{"n_layer": 9, "d_model": 192, "n_head": 6, "n_kv_head": 6, "head_dim": 32, "d_mlp": 768, "vocab_size": 4096, "activation": "tanh_gelu", "norm": "layernorm", "norm_place": "pre", "norm_eps": 1e-05, "positions": "learned", "qk_norm": false, "attn_scale": 0.177, "bias": "all", "tie_embeddings": true, "parallel_block": false, "init": "normal", "init_std_qkv": 0.0241, "init_std_o": 0.00568, "init_std_up": 0.0241, "init_std_down": 0.00568, "optimizer": "adamw", "lr": 0.00165, "beta1": 0.9, "beta2": 0.98, "weight_decay": 0.056, "lr_head": 0.00333, "grad_clip": 0.5, "warmup_steps": 354, "schedule": "wsd", "decay_fraction": 0.254, "decay_shape": "sqrt", "final_lr_fraction": 0.0, "batch_tokens": 16384, "seq_len": 1024, "doc_mask": true, "train_tokens": 147800000, "steps": 9021, "dataset": "wikipedia_en"}
Each number is 50 + 15 x the weight over its row's rms, rounded and kept within 0 to 99. Layers, rows and columns count from 0. The size before them is the row's rms in percent of the matrix's.

# layer 3 MLP down, 192x768, rms 0.0882, rows 68-140, columns 384-479
095:34 53 52 51 42 53 42 59 12 64 57 79 21 54 28 61 49 62 50 47 56 57 55 53 67 54 34 60 45 42 59 42 59 49 07 55 30 53 43 44 23 46 55 26 07 68 56 44 40 56 38 70 66 69 55 54 43 69 26 48 40 41 64 44 42 76 54 67 31 26 51 55 49 48 43 44 38 50 40 58 49 66 46 51 39 56 19 47 46 41 39 59 75 80 53 30
099:63 26 48 31 54 45 32 40 48 55 45 53 47 46 94 70 72 76 40 47 52 64 20 60 23 46 64 38 50 12 73 73 47 67 63 45 49 27 28 39 40 41 40 50 55 34 49 49 17 39 50 47 37 49 21 34 31 73 75 47 64 44 71 28 29 34 36 55 31 62 34 49 66 65 67 49 70 57 42 51 69 71 37 49 33 60 24 25 31 77 60 43 48 24 61 66
090:28 52 54 64 65 51 67 49 46 33 32 68 40 55 68 24 43 36 48 65 66 56 39 46 47 51 63 61 52 59 33 00 60 71 33 61 00 55 47 55 53 37 43 30 21 49 70 44 41 40 08 54 46 40 53 20 69 56 13 73 56 48 55 73 31 54 48 56 43 61 54 61 50 40 56 49 31 51 86 65 41 47 52 39 48 65 36 25 25 37 27 22 53 32 63 56
109:55 32 35 40 80 45 51 22 48 57 38 43 44 43 42 34 36 48 59 30 32 54 31 59 73 38 42 26 36 49 40 31 37 63 58 39 66 41 53 75 56 56 32 31 21 47 41 53 46 54 38 48 10 56 43 34 56 39 34 59 51 52 48 51 45 57 44 38 41 26 40 44 53 43 39 45 43 19 49 48 54 70 51 67 61 52 52 32 33 14 06 64 28 26 60 45
109:79 38 52 44 30 46 44 54 57 35 65 44 54 52 49 56 50 43 53 57 18 61 31 66 56 44 38 42 47 45 33 42 59 64 44 53 47 61 26 32 25 58 52 36 72 50 52 51 52 55 58 47 67 75 64 53 51 29 30 65 49 37 65 64 35 59 47 47 53 43 44 37 31 44 46 56 24 37 32 63 59 50 49 49 77 48 61 56 61 50 46 54 73 43 49 55
106:14 26 49 24 64 47 33 68 56 36 68 53 41 37 77 44 19 49 19 18 75 56 52 51 43 28 55 52 37 55 27 79 39 46 48 52 17 56 39 47 30 27 66 02 53 57 47 42 33 62 32 41 22 44 42 62 47 56 63 65 30 78 17 38 57 53 61 35 21 50 57 68 53 49 55 45 45 42 45 66 31 42 48 43 34 65 45 52 37 36 32 29 25 49 41 14
104:45 57 59 75 46 58 38 47 56 37 58 42 53 50 33 72 67 43 64 55 66 69 59 33 75 61 70 59 62 44 61 70 73 39 46 43 02 35 57 53 63 41 54 26 52 54 45 49 28 53 43 55 68 72 68 57 57 56 68 35 66 66 99 58 68 21 48 59 44 59 52 50 48 53 57 53 54 62 50 53 41 47 46 51 60 33 65 39 62 62 71 68 49 32 48 46
111:68 62 54 61 52 52 57 63 70 46 57 39 65 43 22 66 72 53 35 89 33 63 40 46 31 66 52 60 44 48 66 30 67 31 51 58 36 54 44 33 39 51 52 67 51 60 32 60 73 33 53 35 77 70 44 57 59 44 44 61 42 65 82 53 38 35 49 45 34 65 46 52 36 27 41 50 77 40 62 40 48 76 50 48 41 65 63 54 32 52 35 51 51 57 58 45
084:58 40 51 50 61 56 46 38 79 56 64 43 76 42 22 69 26 49 55 55 52 28 51 59 29 52 24 47 32 51 56 24 55 54 60 60 89 38 59 56 53 67 53 66 80 52 48 35 47 44 37 48 37 43 51 32 58 58 87 50 56 67 48 59 47 70 50 32 74 54 55 49 57 42 31 53 61 57 61 46 67 64 56 47 33 53 46 83 77 34 46 52 44 67 53 64
097:67 51 49 22 62 52 52 48 64 75 46 69 47 55 42 45 69 41 51 31 50 64 47 40 50 34 49 72 42 49 60 67 58 49 35 54 73 30 33 38 67 41 59 49 29 47 65 45 38 54 48 57 46 54 44 81 49 46 92 43 47 36 65 54 49 39 53 67 61 70 49 53 46 58 63 44 53 53 67 66 59 34 71 48 52 37 26 39 69 56 71 38 48 50 76 49
094:40 63 58 66 43 35 61 47 51 47 38 38 60 31 70 59 69 47 45 35 75 68 56 43 65 66 50 31 45 45 39 53 38 48 51 41 53 44 42 36 52 48 34 40 70 59 39 60 50 36 84 22 42 48 55 35 37 42 56 63 45 46 60 54 64 54 52 16 54 49 45 65 61 23 49 44 55 56 66 63 26 29 38 58 69 66 29 40 42 48 60 34 39 51 65 26
092:84 50 50 38 49 64 45 39 73 61 51 34 59 53 41 51 36 36 50 57 30 34 63 38 66 60 10 24 10 55 55 83 52 47 27 49 30 41 36 38 38 37 35 38 21 44 43 53 42 67 67 50 60 49 76 21 40 46 04 48 62 44 35 48 63 82 37 64 72 47 49 47 62 49 26 54 58 49 30 60 39 51 58 61 46 44 80 59 53 64 75 54 26 56 50 59
103:59 38 28 35 55 44 53 56 53 34 56 31 45 40 61 50 49 44 36 41 50 46 31 46 70 30 21 32 28 59 58 48 44 45 47 17 42 19 39 57 41 51 39 22 60 51 30 55 34 46 60 31 50 43 43 49 35 41 75 62 49 81 54 35 44 41 59 60 59 68 52 46 45 37 48 49 43 45 45 47 39 87 46 61 38 49 90 06 31 59 50 61 43 74 64 64
090:57 60 28 53 34 46 61 53 40 64 50 68 33 48 41 46 69 39 37 49 47 41 46 47 52 73 50 54 56 40 39 24 48 39 71 56 80 48 73 70 53 64 68 70 45 66 59 63 44 53 58 53 39 48 34 60 40 39 82 43 37 57 30 28 48 30 51 58 36 63 56 41 72 45 35 54 50 37 39 41 75 35 42 40 29 28 51 41 53 47 62 51 64 91 38 41
098:70 44 52 61 43 57 33 45 91 49 51 43 32 66 74 31 40 57 58 23 26 58 35 49 52 45 38 44 56 51 64 40 64 54 49 44 55 52 40 61 33 64 35 53 60 64 46 47 53 31 50 40 16 46 84 38 41 26 79 58 63 26 63 33 47 50 44 71 51 52 53 54 37 42 23 54 56 35 64 77 42 49 47 44 64 30 20 63 63 40 82 49 50 38 69 22
103:44 48 41 42 74 40 25 55 27 62 51 64 42 61 63 32 31 47 30 28 36 44 39 64 43 44 84 53 61 49 39 60 49 33 39 56 43 65 07 52 39 53 59 64 66 71 56 51 42 42 66 67 28 21 47 52 57 68 64 56 40 33 73 41 62 43 59 58 33 77 36 48 57 49 77 53 56 84 62 35 40 55 57 54 60 43 27 51 51 33 38 61 45 52 61 61
097:46 23 48 49 33 50 42 56 47 34 34 39 48 25 43 36 42 44 58 27 39 06 63 43 79 64 51 24 62 64 33 37 48 47 39 46 57 51 76 48 42 24 48 53 54 48 32 62 36 38 49 20 33 24 32 26 44 45 61 63 64 36 33 37 49 31 44 48 64 57 52 55 55 55 50 56 42 54 39 39 55 26 44 47 69 46 49 56 48 18 25 54 51 52 56 77
095:31 73 57 48 60 47 55 42 80 42 67 49 68 43 58 43 37 59 53 55 63 54 53 58 40 44 53 38 67 46 51 69 51 43 72 35 52 59 47 59 38 41 36 49 61 54 50 45 48 57 58 37 60 58 53 67 50 44 57 70 56 30 47 63 54 49 60 51 86 62 48 48 64 45 62 52 29 29 60 40 37 43 48 63 53 35 69 56 55 53 59 26 38 56 54 37
105:53 47 48 26 54 54 52 41 55 39 55 49 63 50 65 27 41 56 39 16 39 29 56 59 52 32 76 54 57 72 56 67 50 55 30 35 78 70 20 45 52 66 47 09 16 47 43 42 58 48 97 39 21 34 62 28 51 34 55 65 45 12 27 25 46 49 46 91 87 61 62 26 45 35 27 51 58 66 77 41 31 50 51 53 61 60 02 47 45 36 47 38 43 57 50 53
098:28 29 54 65 38 47 58 52 48 33 52 36 51 21 70 52 38 60 41 57 40 66 38 47 66 63 35 32 66 48 38 75 51 50 68 50 32 63 42 65 36 45 32 54 52 61 29 57 72 59 60 35 31 57 59 58 31 33 79 44 40 44 61 59 67 61 49 96 39 47 57 63 72 21 50 57 58 64 43 47 62 58 37 62 68 65 73 56 61 55 29 63 50 50 47 34
098:47 34 45 84 73 53 55 47 53 49 52 88 60 87 36 52 47 51 47 51 68 45 30 43 53 56 23 63 27 48 51 24 70 57 62 42 75 51 59 59 50 41 69 42 51 42 87 56 49 52 35 75 54 55 35 47 69 80 36 42 56 74 63 62 69 37 50 57 65 57 54 51 72 81 55 48 55 69 42 43 58 49 57 46 62 44 38 62 55 47 35 42 59 36 53 53
102:60 57 57 62 39 55 62 44 51 30 31 64 67 57 61 46 57 45 51 72 80 42 55 57 75 53 52 74 47 46 37 57 52 37 42 61 64 51 36 63 20 38 63 17 56 52 60 44 60 70 54 60 67 51 12 64 54 70 29 48 49 82 46 58 60 37 51 36 29 52 53 42 68 56 76 55 74 56 76 44 76 85 52 43 55 38 29 80 68 63 58 34 85 90 44 71
083:50 56 52 46 75 63 53 52 71 65 45 66 47 66 54 77 81 48 40 50 51 48 78 44 38 40 83 79 52 71 78 65 62 41 64 52 46 52 56 50 31 64 66 70 60 52 61 41 61 58 37 63 71 82 55 43 67 78 66 47 34 46 74 56 38 36 47 66 41 51 38 50 64 62 77 54 44 37 37 42 59 78 57 26 40 69 70 74 56 72 46 70 55 40 53 74
113:49 35 34 62 55 45 56 58 46 37 61 51 60 36 37 56 12 53 34 22 21 65 40 51 72 55 65 37 63 39 23 55 49 51 29 29 48 60 78 67 66 60 30 35 28 37 37 48 32 53 64 49 29 45 39 34 75 50 40 50 52 60 70 64 36 42 45 37 20 47 54 54 53 42 45 54 35 52 46 73 51 41 44 40 62 38 85 23 34 03 46 39 60 34 47 68
109:58 47 40 51 41 50 58 54 32 57 61 33 15 48 32 44 38 41 47 92 26 52 54 63 56 49 42 46 22 36 26 48 22 40 55 47 28 49 50 49 47 49 46 34 57 44 47 54 43 40 16 48 72 81 47 40 46 51 56 42 45 51 65 64 51 71 51 16 42 43 56 36 74 57 66 58 55 60 63 61 59 53 40 54 49 66 68 35 40 24 29 50 54 67 74 75
100:67 58 30 38 37 50 67 37 37 68 53 35 43 56 42 52 57 34 48 24 35 34 63 50 42 53 54 51 54 53 48 51 39 49 53 49 69 43 42 37 45 54 67 75 76 56 43 58 40 47 39 56 46 44 26 57 30 36 97 51 39 56 12 54 38 73 62 36 09 34 55 59 77 37 60 51 56 36 39 49 21 39 37 55 59 34 30 48 55 28 40 59 53 33 70 57
106:47 63 33 54 58 54 46 42 60 50 45 52 67 66 70 60 30 46 52 48 63 56 73 44 63 46 38 41 39 50 48 59 39 46 66 35 03 62 62 53 29 46 43 46 49 38 58 46 44 59 63 56 48 62 62 68 44 58 68 68 54 73 53 29 62 54 52 59 52 49 56 63 57 50 47 51 75 30 54 48 27 56 40 53 28 37 23 59 54 31 64 54 51 22 65 61
101:64 67 70 44 34 47 50 29 58 52 39 56 42 47 35 28 47 67 41 33 58 62 57 69 64 53 53 37 50 33 54 32 68 71 44 57 54 67 43 59 61 53 46 51 35 52 61 42 18 45 41 45 47 59 75 40 70 73 40 55 73 83 46 62 60 36 59 34 70 26 44 54 48 46 62 48 41 54 51 74 24 49 39 49 58 38 49 06 21 46 58 65 68 35 48 43
110:82 20 48 42 27 55 40 43 33 49 52 39 30 39 68 27 40 60 61 36 53 66 20 50 39 27 58 25 84 55 32 13 51 71 49 56 36 48 34 54 42 58 38 50 70 40 41 31 19 64 26 44 28 48 41 43 40 28 69 64 45 60 42 42 64 67 47 62 37 37 45 44 25 64 44 46 65 42 68 56 62 54 42 64 48 37 53 48 27 28 38 41 56 52 49 68
096:26 50 64 67 57 61 34 33 54 40 52 51 57 59 32 46 40 49 46 45 68 28 59 57 51 65 67 59 67 72 46 51 44 36 60 51 52 58 53 56 51 44 45 71 54 65 60 53 29 52 73 56 41 78 60 28 40 53 46 33 39 37 58 51 43 85 51 42 42 55 45 31 50 63 43 58 40 53 58 49 51 41 50 51 37 49 48 59 69 75 29 39 33 47 43 61
099:36 54 54 44 62 56 40 56 41 77 57 55 34 58 63 58 69 71 29 62 58 81 52 44 54 53 56 61 65 74 69 77 46 38 41 60 73 74 94 96 80 45 43 69 47 58 56 56 49 57 47 52 63 69 67 61 58 83 66 54 34 39 80 43 60 69 73 71 65 69 45 49 62 79 61 40 38 54 32 47 41 66 68 51 67 50 41 70 33 66 45 40 62 58 38 38
103:30 53 43 41 37 52 43 31 53 43 54 46 55 59 00 46 66 43 62 17 66 51 70 44 35 66 69 53 56 33 61 19 53 65 50 46 63 64 82 34 67 79 53 64 54 39 56 58 74 65 09 47 37 58 49 44 57 37 36 68 44 29 27 59 68 26 61 51 92 46 43 50 58 47 53 47 44 40 55 44 61 58 43 45 51 58 83 57 71 60 47 48 50 25 65 22
088:37 42 43 50 62 45 60 43 60 64 40 71 43 59 64 32 38 54 61 39 29 44 57 54 41 63 52 51 45 86 25 34 50 58 61 32 37 32 74 76 51 75 42 58 35 43 67 43 47 55 24 74 31 53 40 42 54 52 09 78 50 56 35 49 22 49 34 61 23 31 40 48 26 58 51 53 72 92 85 42 42 61 43 34 54 66 51 48 46 39 47 68 52 46 67 70
104:63 71 41 33 67 60 62 44 54 56 59 60 59 56 51 45 58 55 50 43 52 68 65 37 41 53 75 47 54 42 33 42 51 71 75 42 41 55 67 48 51 52 48 46 49 62 54 64 53 48 42 48 61 66 79 64 36 50 49 52 60 53 37 47 32 77 26 37 69 51 51 43 45 45 43 47 38 67 61 59 32 54 45 53 60 64 53 37 47 55 36 69 35 57 49 20
078:32 29 38 45 33 42 34 34 34 17 53 00 12 05 44 48 42 67 41 33 53 55 31 29 44 52 42 39 45 50 45 56 42 45 67 51 52 52 52 49 49 56 41 38 37 46 05 42 63 36 63 06 50 35 46 39 31 24 45 44 52 51 60 34 52 48 63 58 39 35 47 44 23 34 42 47 59 47 38 28 52 32 57 71 47 30 31 47 46 55 40 35 27 51 52 45
097:43 47 58 39 33 60 45 34 64 38 47 40 64 46 43 45 70 39 47 47 15 67 58 52 32 65 51 42 57 44 34 56 62 78 28 39 70 47 43 39 33 80 31 65 44 39 41 35 25 45 21 28 49 52 59 34 48 31 20 39 40 40 22 43 56 40 50 32 47 32 53 54 25 62 32 46 59 38 70 52 57 62 33 43 06 43 56 47 36 42 33 46 51 52 53 60
108:39 52 45 55 50 50 43 49 50 64 48 45 52 45 52 37 47 33 53 54 43 54 40 37 62 43 57 62 46 50 45 20 46 48 51 63 75 53 48 33 46 48 65 44 50 43 36 59 55 40 28 34 47 54 13 43 52 36 46 45 35 35 05 45 56 51 59 55 33 39 35 49 41 35 73 50 53 46 71 12 30 49 51 48 63 63 58 54 63 58 43 32 55 66 47 53
105:49 59 50 32 60 53 39 45 39 58 47 59 36 69 51 65 53 46 42 60 62 45 58 50 46 55 52 61 53 41 45 47 69 35 43 49 67 62 58 48 59 27 59 69 45 75 58 60 24 69 68 65 59 64 53 64 59 42 46 46 61 24 60 33 68 79 46 42 69 37 55 46 46 53 43 56 82 59 63 69 62 41 50 42 46 54 38 49 47 67 38 59 50 43 47 49
103:25 44 53 57 32 49 40 47 60 27 53 49 64 34 44 38 53 50 58 57 60 49 26 56 49 50 84 52 38 34 10 61 40 35 15 45 83 47 51 48 51 97 54 29 56 48 49 48 55 40 61 44 26 45 87 28 44 52 44 45 71 59 44 65 47 75 43 42 63 44 47 44 59 31 44 53 61 42 44 44 16 87 38 62 69 51 46 53 63 57 41 56 66 27 33 43
103:74 40 52 44 43 51 44 47 36 80 44 66 31 63 58 78 63 54 41 67 41 39 45 54 42 58 28 60 45 33 67 41 51 56 78 57 77 61 50 58 47 57 65 76 41 35 59 61 26 48 33 53 71 47 62 37 46 67 72 51 55 38 73 50 49 37 53 62 08 51 56 57 69 53 50 49 31 52 51 41 52 27 59 31 46 57 48 73 78 73 59 54 68 51 40 55
106:76 54 49 66 46 39 62 41 49 46 56 51 42 44 35 65 52 49 47 21 62 18 52 52 64 58 20 53 55 51 59 51 39 51 47 39 27 43 45 50 41 39 48 67 63 36 48 45 38 45 23 59 31 65 52 33 30 41 64 56 43 66 23 45 57 92 60 38 55 57 55 61 41 46 51 55 20 44 36 70 53 41 39 57 53 70 56 27 30 33 78 49 58 66 51 57
089:45 63 44 49 52 52 49 54 45 28 51 28 43 38 47 50 55 51 41 59 60 73 50 50 44 73 49 57 36 40 57 58 46 41 59 41 56 54 52 74 37 39 60 49 63 43 44 56 42 41 54 44 36 44 30 67 41 87 66 41 44 47 50 47 72 45 48 33 50 54 42 46 00 56 34 41 62 49 37 61 76 37 50 56 61 44 41 40 50 37 52 54 48 67 37 55
100:57 64 43 52 85 43 63 66 42 92 57 53 70 64 63 36 34 56 42 19 68 62 74 49 39 44 56 20 62 57 46 80 54 30 64 48 60 76 64 47 59 48 43 44 71 52 46 42 59 48 68 65 38 25 71 55 40 61 69 49 45 59 56 58 51 20 64 63 49 67 41 55 60 71 74 49 50 40 61 68 44 35 42 56 42 81 36 11 47 40 54 69 30 57 45 42
098:58 57 42 49 68 48 40 58 85 77 49 59 47 74 35 72 41 52 60 61 53 39 42 57 43 69 30 42 48 48 74 63 74 62 83 46 90 50 55 31 50 62 54 61 89 48 77 65 67 65 47 76 73 36 55 48 39 54 68 60 52 68 41 55 60 49 49 51 24 50 59 43 43 46 72 48 64 45 48 26 45 43 48 40 66 45 70 66 81 53 46 68 69 57 39 32
101:36 62 53 40 51 47 45 55 46 35 56 51 59 51 56 46 22 43 57 42 73 55 39 43 23 47 42 67 47 72 41 60 60 38 20 67 61 34 86 42 66 66 61 62 24 55 50 40 55 45 75 52 43 58 27 41 47 57 14 34 47 48 46 71 44 56 51 29 43 43 49 52 33 38 44 46 79 30 22 53 26 87 40 56 42 41 65 58 53 41 12 48 38 76 33 41
106:58 53 59 17 57 64 69 34 53 61 42 67 68 57 99 52 59 62 32 84 37 58 64 52 64 52 48 37 61 52 34 54 67 30 70 55 76 51 40 44 54 61 42 55 63 58 74 38 86 52 44 67 72 50 56 50 44 79 54 31 43 74 58 54 52 39 59 65 64 47 57 38 52 60 55 48 29 49 68 40 64 52 35 54 17 54 25 68 69 39 48 57 39 29 42 53
100:51 61 54 41 44 57 61 46 41 57 34 66 52 69 63 51 42 54 53 61 35 35 58 68 57 60 68 69 44 59 59 47 44 69 30 32 87 38 51 47 50 53 65 70 26 45 67 56 85 53 46 67 65 32 52 52 54 53 64 46 58 58 71 17 44 31 41 41 36 35 61 51 36 51 55 54 49 52 48 34 68 47 58 40 77 60 06 72 60 76 67 39 52 36 40 40
091:72 31 62 18 49 45 62 55 62 37 42 27 72 36 54 61 63 85 43 56 23 46 35 54 47 56 40 55 62 50 43 67 36 44 58 74 78 57 30 52 52 62 40 42 47 60 27 52 56 37 68 37 40 19 65 58 51 42 68 80 41 31 41 64 34 69 43 28 39 66 37 61 34 22 40 54 41 53 52 37 43 39 37 53 69 92 21 43 49 43 39 28 37 50 49 43
101:34 56 52 42 43 52 51 47 59 44 46 45 40 46 36 33 39 58 60 33 53 53 62 50 42 32 62 46 41 62 46 69 45 44 50 42 96 41 57 28 45 70 44 51 41 57 56 52 52 48 54 56 52 58 71 38 54 34 53 62 36 15 13 45 39 67 53 44 44 28 48 39 72 51 35 55 50 16 52 74 44 48 49 55 45 49 44 59 43 28 46 41 34 42 32 36
110:51 29 66 19 39 49 43 56 44 46 72 35 38 33 83 45 24 55 39 43 45 53 45 52 35 29 88 38 54 65 34 65 47 41 15 37 53 50 08 42 49 48 48 42 88 42 37 69 49 38 66 35 46 33 61 38 47 52 39 69 61 85 55 34 47 60 40 55 46 52 53 64 41 64 50 53 62 41 50 51 62 50 61 44 31 36 17 40 58 44 68 51 50 36 34 70
106:59 75 50 56 35 46 45 40 54 45 62 32 55 25 50 38 33 61 58 47 33 41 54 44 18 39 40 56 41 43 14 29 63 62 33 45 92 45 35 09 62 40 34 58 47 46 25 42 47 57 65 44 46 30 56 47 45 37 40 40 33 50 50 65 51 51 51 37 51 42 47 65 59 45 42 54 52 40 49 21 76 28 56 39 43 44 71 63 71 28 49 55 49 60 51 38
074:42 70 42 67 69 42 47 61 50 60 44 71 55 62 28 50 60 48 48 67 49 33 34 42 58 48 68 58 50 50 57 49 55 58 77 34 50 41 40 50 60 44 69 60 72 62 63 59 21 52 65 52 61 52 38 39 62 76 60 58 69 51 78 63 41 28 41 60 41 53 35 35 93 45 66 48 45 47 62 57 34 48 65 37 77 38 40 50 35 67 44 57 43 26 34 50
097:31 34 69 72 45 50 38 51 68 48 52 70 55 46 47 37 69 57 52 59 53 63 23 42 52 45 58 60 46 61 45 66 52 47 45 45 28 76 37 51 77 44 57 22 35 46 70 31 44 57 67 55 57 39 81 51 40 59 51 50 59 27 63 25 36 45 44 42 58 49 49 36 68 49 40 50 26 58 63 54 43 51 54 58 73 65 56 45 53 38 64 75 57 40 52 34
092:40 30 27 72 64 57 69 68 58 66 59 50 24 69 33 72 68 57 65 37 20 81 69 59 41 63 62 47 54 61 51 71 79 67 75 59 56 49 50 66 58 72 65 40 82 37 40 46 74 52 61 59 60 31 50 50 47 64 64 42 44 56 76 49 32 40 44 13 46 58 56 38 36 67 56 48 12 49 59 42 62 44 48 45 59 41 50 70 77 62 45 61 70 69 48 47
090:52 61 56 54 60 50 50 33 38 55 66 33 49 48 48 50 54 47 55 73 72 50 37 55 36 50 52 46 44 73 76 53 37 51 53 57 48 46 52 42 52 69 57 51 69 62 43 62 34 60 55 57 72 51 55 17 51 77 53 46 62 43 38 77 82 24 71 41 16 49 58 44 62 58 47 56 43 48 40 59 74 64 40 66 44 53 25 12 41 88 63 45 35 22 68 43
090:44 46 47 59 09 43 47 52 40 18 59 28 34 13 38 68 72 42 50 81 41 32 64 40 25 42 45 25 39 49 65 14 37 52 56 44 46 39 42 45 51 41 23 47 69 49 25 43 66 48 63 14 53 34 34 38 50 38 63 55 36 61 61 43 69 51 40 55 52 52 49 52 61 36 07 46 51 54 48 53 67 36 59 47 44 49 47 45 29 53 52 48 28 61 45 48
104:59 56 33 15 56 51 53 50 60 56 54 41 53 31 60 41 50 50 50 47 58 31 55 49 15 49 64 46 47 21 45 63 59 46 45 57 22 37 76 31 55 56 42 47 74 69 52 59 55 46 44 49 36 35 77 63 37 56 72 56 43 77 39 65 68 45 63 37 14 57 58 42 36 16 39 49 65 40 63 50 51 52 65 57 53 40 61 43 55 53 15 49 46 60 49 07
099:75 28 41 34 56 57 58 52 50 52 67 36 55 50 22 40 32 23 64 19 50 74 40 20 23 39 33 54 46 79 53 69 46 82 41 59 72 54 68 37 48 67 57 63 63 61 47 39 24 56 20 47 33 34 56 55 36 42 67 29 65 34 55 56 39 21 47 23 74 33 58 31 43 55 57 49 56 32 40 54 59 48 43 47 62 93 28 27 44 34 46 41 77 40 72 62
113:52 52 49 46 69 42 69 64 39 76 53 47 29 53 30 66 27 54 54 36 29 37 50 56 32 58 55 64 59 54 43 20 37 70 66 56 15 48 69 36 48 73 44 71 59 46 28 49 55 47 23 46 32 60 45 72 50 33 64 54 34 42 26 74 41 37 57 56 54 61 41 56 26 55 32 45 24 59 48 20 52 45 63 41 71 71 56 59 56 21 46 40 25 47 52 40
108:55 34 56 51 41 49 46 58 41 54 45 51 44 31 48 60 52 62 63 52 58 46 37 51 39 60 43 49 44 40 60 37 56 61 03 57 58 44 32 48 51 61 45 53 22 54 36 50 45 29 71 34 60 41 51 37 37 38 09 44 46 57 68 25 72 60 44 55 75 48 44 52 56 48 52 51 53 56 40 72 78 49 49 54 41 32 69 49 28 42 85 60 36 61 71 81
094:43 24 62 62 67 52 53 64 59 71 62 60 49 77 56 72 77 57 37 99 20 73 01 65 67 42 60 60 59 53 66 71 49 49 82 51 15 37 30 64 56 33 66 52 78 52 65 57 27 44 62 68 68 45 75 56 54 94 67 44 69 44 50 50 61 49 68 42 41 77 52 49 31 68 62 48 23 75 52 43 66 53 52 55 48 63 57 49 26 57 62 76 42 55 33 56
107:30 33 48 52 57 48 46 41 52 61 57 74 27 64 53 57 66 40 50 17 35 44 58 45 38 57 46 71 69 44 20 45 48 49 17 37 34 37 45 51 24 60 62 66 43 59 68 66 55 42 38 67 17 69 66 40 60 67 54 41 34 22 66 54 62 43 66 35 46 63 42 42 41 72 79 56 72 40 49 52 38 45 43 45 37 59 37 53 38 35 61 46 82 50 32 26
097:30 27 36 62 44 49 66 56 63 38 43 69 51 61 32 44 49 58 41 31 36 26 21 41 66 34 82 45 47 48 62 57 45 54 88 84 52 64 53 56 64 65 53 63 73 44 74 54 41 46 16 68 55 38 45 49 69 55 74 77 57 54 29 62 49 59 71 48 50 74 41 60 44 43 74 51 48 63 48 51 65 49 60 50 35 45 38 20 36 31 38 32 64 20 47 58
098:26 55 56 77 20 53 39 43 53 47 39 63 43 59 34 68 54 45 42 66 73 38 51 46 63 59 38 52 56 43 73 64 40 35 51 56 35 45 70 59 52 52 65 43 68 37 45 55 53 39 49 55 74 37 50 32 52 45 30 48 49 59 34 67 59 00 52 84 63 79 43 52 48 58 69 52 46 23 28 47 50 60 43 31 46 76 71 50 41 52 63 44 51 48 44 44
067:50 44 47 62 48 43 47 46 42 47 55 25 05 32 45 50 52 42 58 32 36 64 29 38 51 47 63 46 40 57 46 83 15 45 73 56 37 56 55 66 48 47 30 53 36 36 20 54 55 53 42 28 51 39 54 71 45 35 33 35 41 49 43 65 48 55 52 36 30 80 49 49 30 50 50 43 62 66 52 92 31 45 24 78 41 46 48 26 10 45 41 34 46 46 59 39
095:61 62 38 38 37 52 70 19 34 37 38 49 41 36 42 51 55 50 67 23 46 30 74 63 52 57 32 43 30 61 47 42 49 54 46 49 24 51 46 53 33 22 38 37 34 47 41 46 36 41 47 30 69 62 45 49 53 21 51 60 44 47 37 45 28 64 43 80 35 20 36 46 69 46 59 57 33 38 54 37 47 38 53 40 23 42 47 42 54 40 21 52 40 52 57 54
095:81 61 53 30 19 54 51 70 75 41 28 48 65 28 41 52 50 47 56 33 32 41 59 62 22 42 64 40 76 66 15 70 40 47 42 43 75 32 13 56 43 64 43 15 81 48 39 60 56 63 64 43 62 41 45 63 49 12 10 47 41 59 39 37 35 25 53 52 75 51 57 62 43 54 30 44 83 30 77 59 31 26 57 55 47 35 36 53 65 11 66 51 48 31 45 41
094:41 22 41 54 40 44 30 81 63 21 48 48 41 42 61 39 38 25 51 23 63 56 28 54 42 45 72 52 37 75 57 41 35 48 48 33 91 52 20 50 82 52 50 48 38 34 52 45 82 54 45 39 39 43 71 29 50 45 47 29 44 45 51 53 30 58 36 59 08 63 70 36 53 52 29 60 78 39 46 98 36 53 48 50 52 35 52 49 65 58 38 34 57 49 71 73
111:69 59 38 54 69 53 56 38 50 59 43 60 44 65 80 46 55 53 64 52 88 26 39 49 72 59 47 42 62 57 79 63 42 70 59 46 53 37 66 43 64 58 35 52 68 76 67 46 32 51 54 59 66 56 53 65 39 53 53 81 66 36 50 32 57 17 50 40 57 41 46 44 30 31 54 54 46 61 36 86 49 47 60 52 58 83 54 16 22 69 48 50 54 26 54 15
065:52 43 40 67 37 46 49 50 70 28 30 59 75 50 45 39 46 35 42 39 50 25 38 52 49 45 62 53 44 62 50 06 44 42 22 47 15 53 47 78 39 63 37 61 61 38 55 44 21 60 67 44 14 50 85 42 44 30 63 51 47 49 56 50 47 48 40 58 55 47 48 37 74 50 58 49 56 43 43 55 47 41 65 32 41 48 64 45 38 39 64 31 54 47 55 56
076:62 42 60 58 55 52 49 51 37 40 63 37 50 44 65 49 29 88 59 55 68 61 28 63 63 57 28 49 47 35 37 87 45 53 61 62 39 44 48 61 52 51 44 55 62 55 43 46 31 52 52 58 67 60 60 62 49 61 42 41 53 47 41 36 64 51 69 44 64 27 40 53 54 33 53 49 60 66 44 77 54 33 35 69 49 56 35 15 26 81 62 56 69 47 61 43
101:75 46 58 58 62 53 51 49 46 37 55 52 36 55 29 70 29 61 37 70 28 29 35 43 66 62 33 50 66 39 62 65 58 41 54 41 65 40 71 61 53 34 46 36 49 46 53 56 73 51 38 57 58 57 29 68 50 50 83 40 36 53 43 39 51 54 47 44 58 75 53 50 51 54 84 58 47 44 48 09 77 55 49 47 43 54 58 60 88 54 42 48 49 79 61 44
096:66 50 35 75 04 49 54 43 23 46 67 59 50 44 68 46 11 67 51 46 26 36 43 55 08 46 36 43 29 65 42 65 36 12 57 51 35 55 32 49 57 48 44 60 55 67 51 49 44 46 71 49 73 29 72 33 48 37 63 39 62 18 48 42 31 55 33 73 71 42 42 51 61 57 41 58 37 44 35 50 72 35 49 51 48 64 26 51 29 30 64 37 53 76 67 38